python train.py --n_layer=10 --d_model=64 --n_head=1 --n_kv_head=1 --head_dim=64 --d_mlp=192 --vocab_size=1024 --activation="geglu" --norm="rmsnorm" --norm_place="pre" --norm_eps=1e-05 --positions="rope" --rope_base=500000.0 --rope_fraction=1.0 --qk_norm=false --attn_scale=0.125 --bias="none" --tie_embeddings=true --parallel_block=false --init="trunc" --init_std_qkv=0.0588 --init_std_o=0.0588 --init_std_up=0.0588 --init_std_down=0.0 --optimizer="muon_variant" --lr=0.00689 --lr_mult_o=0.886 --lr_mult_down=1.5 --beta1=0.95 --lr_head=0.00714 --warmup_steps=200 --schedule="wsd" --decay_fraction=0.873 --decay_shape="linear" --final_lr_fraction=0.0 --batch_tokens=[16384, 32768, 65536] --seq_len=1024 --doc_mask=true --train_tokens=137600000 --steps=3940 --dataset="wikipedia_en"
Each number is 128 + 24 x the weight over its row's rms, rounded and kept within 0 to 255. Layers, rows and columns count from 0. The size above them is the row's rms in percent of the matrix's.

# layer 5 attention output, 64x64, rms 0.22, rows 0-48, columns 0-63
size [123 121 108  91  96  99 111  99  91  94  84 117  83  94  88  99  93 104  94  75 105  95  88 107 103 103  95  95  87  96 101  86  89  93 103  87 106  83 100  86 104 103 122  98 110 120 100 104 107]
[[133 134 143 166 126 113 143 126  84 127 107 180  84 141 129 146 163 106 141 130 129 136 107 147 126 105 114 126 119 112 126 125 140 131 129 112 123 123 120  67  84 152 162 125 181 115 206 130 126 139 127  81 156 111 122 138 132 149 124 169 107 118 117 126]
 [125 122 136 133 121 170 166 129 151 166 166 114 172 122 142 141 117 148 117 117 137 118 122 128 126 107 134 174 139  96 118 194 115  76 101 121 144  78 182 151 114 146 139 129 175 156 149 135 130 124 127 142 113 117 119 139  88 123 123 116 157 118 156 124]
 [127  97 163 131 112 141  70 129  89 173 160 118  86 127 105 129 140  81 163 162 159 140 127 118 129 133 112 105 174 120 168 153 144 139 139 118 122 139 145  99 136  93 119 173 129 137 112 102  89 131 166 152 150 126 137 124 165 116 132 135 132 154 130 124]
 [117  89 120 168  96 147 142 122 108 142 103 102 120  89 130 114 169 146  93 156 122 134 133 110 110 125 143 128 142 127  83 101 158 114 146 129 100 129 150 151 140 130 103 111 123 139 152 115 143 148 144 135 112  58  97 137 142  95 110 109 125  94 198 117]
 [157  97 149 138 163 122 129 161 120 115 125 140 150 134  92 145  62  97  73 153 145 102 143 166 111 138 119 162 185 141 144 136 132 145 104 104 154 103 142 131 108  95 154 136 129 124 153 151 116 137  93 143 138 125 143 172 133 139 137 103 119 146 157 112]
 [178 120 167  95 147 119 140 105  98 133 128 136 120 122 125 114 101 127 172  87 125 191  97  98 116  79 155 109 124 105  94 124 129  82 118 160 130 137 116 135 100 114 137 145 122 115  91 107  95 137 141  81 158 129 117 148 129 125 115 132 141  99 136 153]
 [101 103 130 143 129 165  91 128  93 125  97 143 123 191 143  91 134  94 141 116 149 103 168  98 110 113 157  87 124 154 112 127 125 107 122 115 145  96 143 103 125 136 144 119 145 106 100 167 123  99 147 141 128 111 165 142  94 141 143 157 180 115 109 106]
 [134 164  91 142 104 123 145 141 178  99 116 190 130 128 123 123 128 144 141 138 145  88 141 122 138  63 119 143  95 153 144  95 114 145 126 125 150 156 115 132 126 131 160 161 147 153 165 135 126 118 182 144 134  84 135 112 125 131 110 141 111 118 169 152]
 [163 141 144 180 104 133 131  74 117  96 150 151  90 132 109 170  87 107 132 111 158 150  95 159 124 135 134 115 132 148 144 136 132 130  95 125 118 133 123 135 133 132 114 142 103 111 161 131 155 176  94 129  97  78 118 124 154 164 137 128 112 142 170 108]
 [150 150  66 154 143 135 152 117 124 166 140 155 103 126 126 143  84 126 150 111 136 144 165 103 153 132 110 111 152 180  58 127 127 134 145 108 128 135 157 142 143 109 111 106 148 153 141 123 125 127 168 113 132 190 142 141 159 127 143 135 148 128 104 122]
 [133 121  96 152 113 117 127 120 130 143 156 110 121 135 151 104 120 100 163 134  92  81 138 121 142 161 133 137 145 135 111 121 151  98 155 150 112 164 111 103 147 118 148 155 127 135 132 145 105 168 143 154 147 155 161 108  77 195 138 164  83 161 115 131]
 [127 142 144 135 118 136 120 112 129 104 133  98 150  94 132 129 120 168 110  76 111 122  82 113 127 107 159 105 147 121 143 134 122 134 100 160 125 108 101 113  90 133 103  78 124 107  72 137 153  68 126 100 136 111 133 105 169  93 103 123 125 137  88 119]
 [119 112 107 184  92  66 145 136 109 147 122 104 142 109  94 134 153 123  71 124 132 120 179 168 136 104 111 138 146 142 122 139 162 153 146  98 134 137  90 115 122 106 125 144 119 117  93 120  85 125 126 148 155 105  94 117 127 107 113  89 146 112 124 130]
 [134 164 148 131 145 116 137 149 110 146 132  91 151 122 150 134 118 134 137 125 102  76 166 129 130 137 162  70 123 148 146 154 126 127 135 138  86 193 113 118 118 110 122  92 114 134 170 143  77 136 100 108 133 137 146 161 100 155 155 166 107 118 123 127]
 [120 143 129 111 159 106  94 130 137 117 169 142 132  99 106 162  94 111 139 128  98 134 129 135 147 135 117  36 107 181 100 125 120 153 124 106 114 127 113 100  98  74 153 144 126 137 136 152 150 119 157 112 123 122 154 111 152 101 132 116 142  98 149 118]
 [124  91 108 109  79 133 137 175 132 146 105 153 139 139 124 116 115  93 139 106 139 138 116 116 146  72 123 140 172 153 113 123 113 116  59 133 131  97 121 123 137 134 167 149 110 127  73 141 121 139 121 114 136 169 180 133 121 133 141 119 101 115 124  92]
 [136 128 151 112 167 119 154 119 116  88 112 150  88 120 127 120 100 114 133 165 136 108 164 115  78 164 149 137  94 138 159  87 104 127 137 171 156 101 145 138 158 122 131 110  91 116  95 144 147 123 131 127 149  65 137 154 114 136 144 127  90 104 122 114]
 [ 99 147 141  98 106  95 117 118 104 159  73 121 161  85  98 122 142 115 120 100 160 129 120 141  81 130 114 124 119 159 120  76 100 124 121 154 175 118 110 118 130 113 100 172 134  96 104 103 120 133 130 156 159 165 123 139 134 120 150 152 129 144 165 119]
 [110 150 158 128 113 154 105 140 140 133 123 119 175 126 138  89 159  95 134 117 126 164 120 144 125  68 133 156 118 130 127 112 136 104 122  98 144 139 159 157  68 169 140 115  72 171 126 100 140 139 113 129 149 105 106 147 137 133 133 161  96 141 160 139]
 [137 183 149 157 140 160 147 126 157 124 143  81  91 139 130 131 119  99 133 123 114 122 170 135 103  70 136 137 135 107 157 148 119 104 124  77 142 137 103 148 136 127 137 147 120 116 110  84 111 147  91 149 141 110 127  65  99 123 159 120 136 116 104 119]
 [121 117 145 117 139 156 120 161 147 119 119 114 124 127 142 136 112 115 118 127 127 134 114 106 149 136 121 180 126 137 150 150  69 156 123  95 177 146 152 148 160 166 125 116 160 153 154 136 113  96 130 141 132 163 105 208 136 125 158 127 152 114 160 165]
 [119 115 118  95 122 137  78 118 131 125 146 147 189 119 139 137 175 106 115 128 143 103 106  92 127 107 152 130 116 108 118 154 150 132 126 148  89 158 123 131 106 168 104 137  91 120 115 136 118 162 146 136  92 109 148 131  98 197 116 146 152 172 125 137]
 [136 128 103 123 122 149 160 150  87 146 105 141 137 125 126 138 100 148 113 119 163  90 137 107 193 129 154 175 137  73 112 145 124  97 124  77 121  81 132 110 131 117 138 146 113 121  88 130  75 143 144 124 114 127 130 140 108 144 158 136  93 116 111 109]
 [165 127 135 103 109 117  92 111 132 113 149 150  98  96 152 126 127 101  77 111  85  75 111 124 120 145 131 159 161 121 137 138 174 159 109 110 137 111 133 131 148 167 129 120 136 158 127 110 137 150 150  91 132 150 165 129 113 104  75 171 119 142 132 109]
 [ 98 144 149 150 113 128 104 112 130 148 151  78 164 145 158 146 132 156 134 161 155 161 125 153 124 176 105 109 122 103 111 126 146 144 135 149  97  91 141 108 174 163 139 112 122 135 136 125 131 159 116  73 101 154 107 121 126 188 111 146 137 155 121 137]
 [122 132 135 112  95 136 118 179 146 156 134 136  89 125 121 112  93 126 151 108 141 105 138 127 112 133 139  96  80  99 160 171 169 136 169 122 105 124  93 140 145 142  95 121 139  85 144 161 139 109 151 124 110 142 103 118 144 131 115  94  71 123 127 167]
 [ 83 105 136 102 136  79 136 125 135 125  72 136  96 157 130 166 150 109 128 141 171 117 145 120 133 126 131 145 125 119 159 134 155 151 137 157  97  78 127 139 139 136 175 163 138 151 132 103 123 178  85 106 104 117 105 124 107 113  98 125 143 109 111 147]
 [125 171  99 141 104  95 124 127 122  54 127 148 144 119 110 117 152 104 128 119 103 161 117 117 132  83 138 134  79 133 143 127 125 147 122 105 155  78 113 128 100 114 119 159 127 135 118 108  87 112 127 152  65 116 151  95 141 108 117 145 112 106 115 147]
 [122 109 102  67 161 135 154 147 149 158 117 153 118 112 116 158  98 119 127 110 186 129 130 126 144  91 152  85 137  97 156 115 135 113 127 124 100 126 156 162 142 126 163 172 135 133 102 128 114 140 120 116 122 135  96 110 133 145 120 170 188 152 117 136]
 [137 142 128 112 150  98 123  65 130 117 106 125 124 134 127 131 153 153  85  66 179 111 130 143 121 156 126  89 109 163 181 101 133 109 120  99 133 142 114 132 140 150 121 107 143 114 110 150 164  94 109 178 141 133 114 105 116 155 114 103 134 134 106 115]
 [137 129 146 140 134 121  94  98 115 148 181 127 111 114 149  95 101 150 128 152 139 125 151  98 169 122 120 108 133  94 113 183 144  79 114 120 115 122 145  80 137 131 123 139 100 163 153 128 134 145  99 140 203 136  99 127 128 141 110 122 101 117 100 148]
 [104 113 118  90  86 149 132 175 126 147 117 145 143 131 125 149 160 100 113 159 175 128 131 146 115  99 126 115 155 150 112 196 133 135 113 110 119 116 132 112 134 127 121  90 145 152 105 132  65  99 108  98 108 134 157 134 168 111 130 111  86 125 115 136]
 [130 122 181 120 108 117 135 151 111 138  95 182 149 121 113 140 102 155 130 138 116 161  89 131 142 126 126 144 113 116 162 148 133 169 103 168 118 147  86 125 189 122 130 137 120 120 142 120  97 154 126 168  90 156 118 134  91  81 143 108 124 137 104 126]
 [ 69 146  92 156 104 135 115 131 146 131 130 117 143  95 134 115 114 167 124 131 127 129 117 122 115 152 124 106 128 146  98 156 177 114 113 127 142 112  98 155 124 105 128 141 158  81 146 115  87 147 167 113 156 151 128 103 160 159 157 173 165 154 104 155]
 [158 112 105 130 138 147 129  86 146 118 132  98 114 134 148 112 136 143 141 127 128 111 106 140 109 156 135 162 129 130  87 126 133 120 110 155 117 151 159 106 106 147 163 212 132  83 138 116 143 120 118 127 155  99 125 164 157 143 123 170 103  85  83 137]
 [123 148 130 121  75 121 189  81 120 147 133 107 133 130 131 133 121 148 166 115 164 131 126  98 102 120 141 111 136 117 149 141 125  91 138 121 125 113 127 126 124 156 134 119 144 125 107  83 139 147 115  85 114 132 113 108 196 166 120 145  82  83 159 117]
 [122 106 150 171 120 151 104 127 100 138 108 147 149 144 128 120 142 135  88 111 161 179 147 184 153 149 128 170 111 122 148 109 118 165 124 186 143  90 131 109 127 147 117 137 141 174 149 120 113 162 152 115 129 113 140 134 171 142 142 135 160 123  92 126]
 [ 86 116 119 165 111 130 151 141 144 179 118 199 153 114 127 150 159 109 149 132 117 138 130  84 137 154 156 115  95 142 147 137 155 171 150  95 112 112 135 163 142 154 139 124  99 105 107 143  96 113 146 124 115 114 115 149 126 130 144 168  97 136 164 137]
 [147 137  94 140 110 157  99 115 118 135  92 160 106 128 109 116  82 184 160  77 131 121 147 125 117  85 136 133 104 116 158 141 102 139 132 128 115 145  91 126  78 114 107 120 102 158 137  91 109 166 123 173  98 135 170 123 120 116 136 111 121 113 133 130]
 [127 107  80 132 106 110  99 135 128 135  89 119  98 176 132 141 145 127 120 113  94  73  92 146 108 155 100 123 107 125 169 120 120  98 115 107 112 131 180 119 104 143 162 137 135 138 117 136 140 120 104 163 125 120 124 161 137 139 157  96 110 175  85 114]
 [115 162 147 130 124 136 162 128 144 117 152 162 118 172 138 127  96 112 143 160 105 161 120  78 198 119 105 124 138 138 129 124 127 129 125 145 121 152 117 113 119 165 144 115 104 128 154 125 139 114 195 128 134 106  96 131 186 144 126  84 108 124 110 141]
 [130 147 154 152 138 111 122 120 164 130 151 150 158 116 117 137 149 153 159 140 103 131 125 137 162 137 107  92 126  81 150 127 187 108 104 115 159 102 144 104 136  89 145 136 137 125 130 126 165 119 171 135 123 154 164 176  92  93 130 143 172 133 153 109]
 [ 70 144 165 125 156 118 119 152 127 153 128 145 103 158 152 154 121 153  96  84  75 139 145 168 159 168 141  83  98 119 135 130 105 120 114 120 126 170 132 156 121 172 119 138 151 111 118 144 117 160 123 117 130 130 145 142 152 103 164 134 131 122 140 161]
 [ 96 145 147 102 112 101 123 105  92 119 139 131 133 118 142 101 123 107 139 132 149 160 136 135 173 129 145 121 136 111 173  98 102 134 146  74 164 123 120 104 132 148 141 120 100 135  82 110 133 183 139 117 103 150 142 182 100 102  97 150 113  85 130 141]
 [162  89 135  97 121 143 123 137 149 106 129 131 154 108 121  82 157 163 136 123 106 130 130 156 154 141 127 147 114 151 148 102 150 109 139 132 163 107 145 142 102 103 153 142  94  93 111 152 150 112 140  73 192 127 144 125 112 181 166 106 124 126 120 109]
 [ 77 104 146 129 117 140 109 114 147 104 104 119 117 133 127 148 119 149 179 132 158 111 121 117 133 116 119 160  71 118  94 118 129 110 126 127 116 125 128  69 203 131 141 149 128 149 142 141 143 123 132 150  85 125 130 103 121  96 133 109 125  97 174  92]
 [160 126 146 159 169 137 127 120 124 103  69 139 152 146 123 150 141 169 115 110 166 129  97 113 150 107 156  89 120 112 137 123 100 104 110 141 145 143  89  83 123  91 153 131 176 137 133 158 136 101 143 142 159  90 138 139 118 134 141 118 157 168 135 149]
 [106 124 172 152 104 130 102 107 101 108 100 120 137 125 136 107 118 123 110  80 118 151 127 110 216 168 124 125  83 149 106 141 105 130 123 139 157 100  98 136 125 145 101 104  84 150 133 119 111 107 146 142 153 132 108 123 116 156 117 135 138 117 176 142]
 [125 123 150 156  90 112 137  90 154 110 160 103  94 123 120 142 116 117 128  89 156  99 165 128 140  77 122 168  88 174 123 111 122 119 131 159 154 141 150 110 128 104 120  93 111  99 145 116 103 150 117 115 136 154 160 176 128 150 133  83 151 120 139 114]]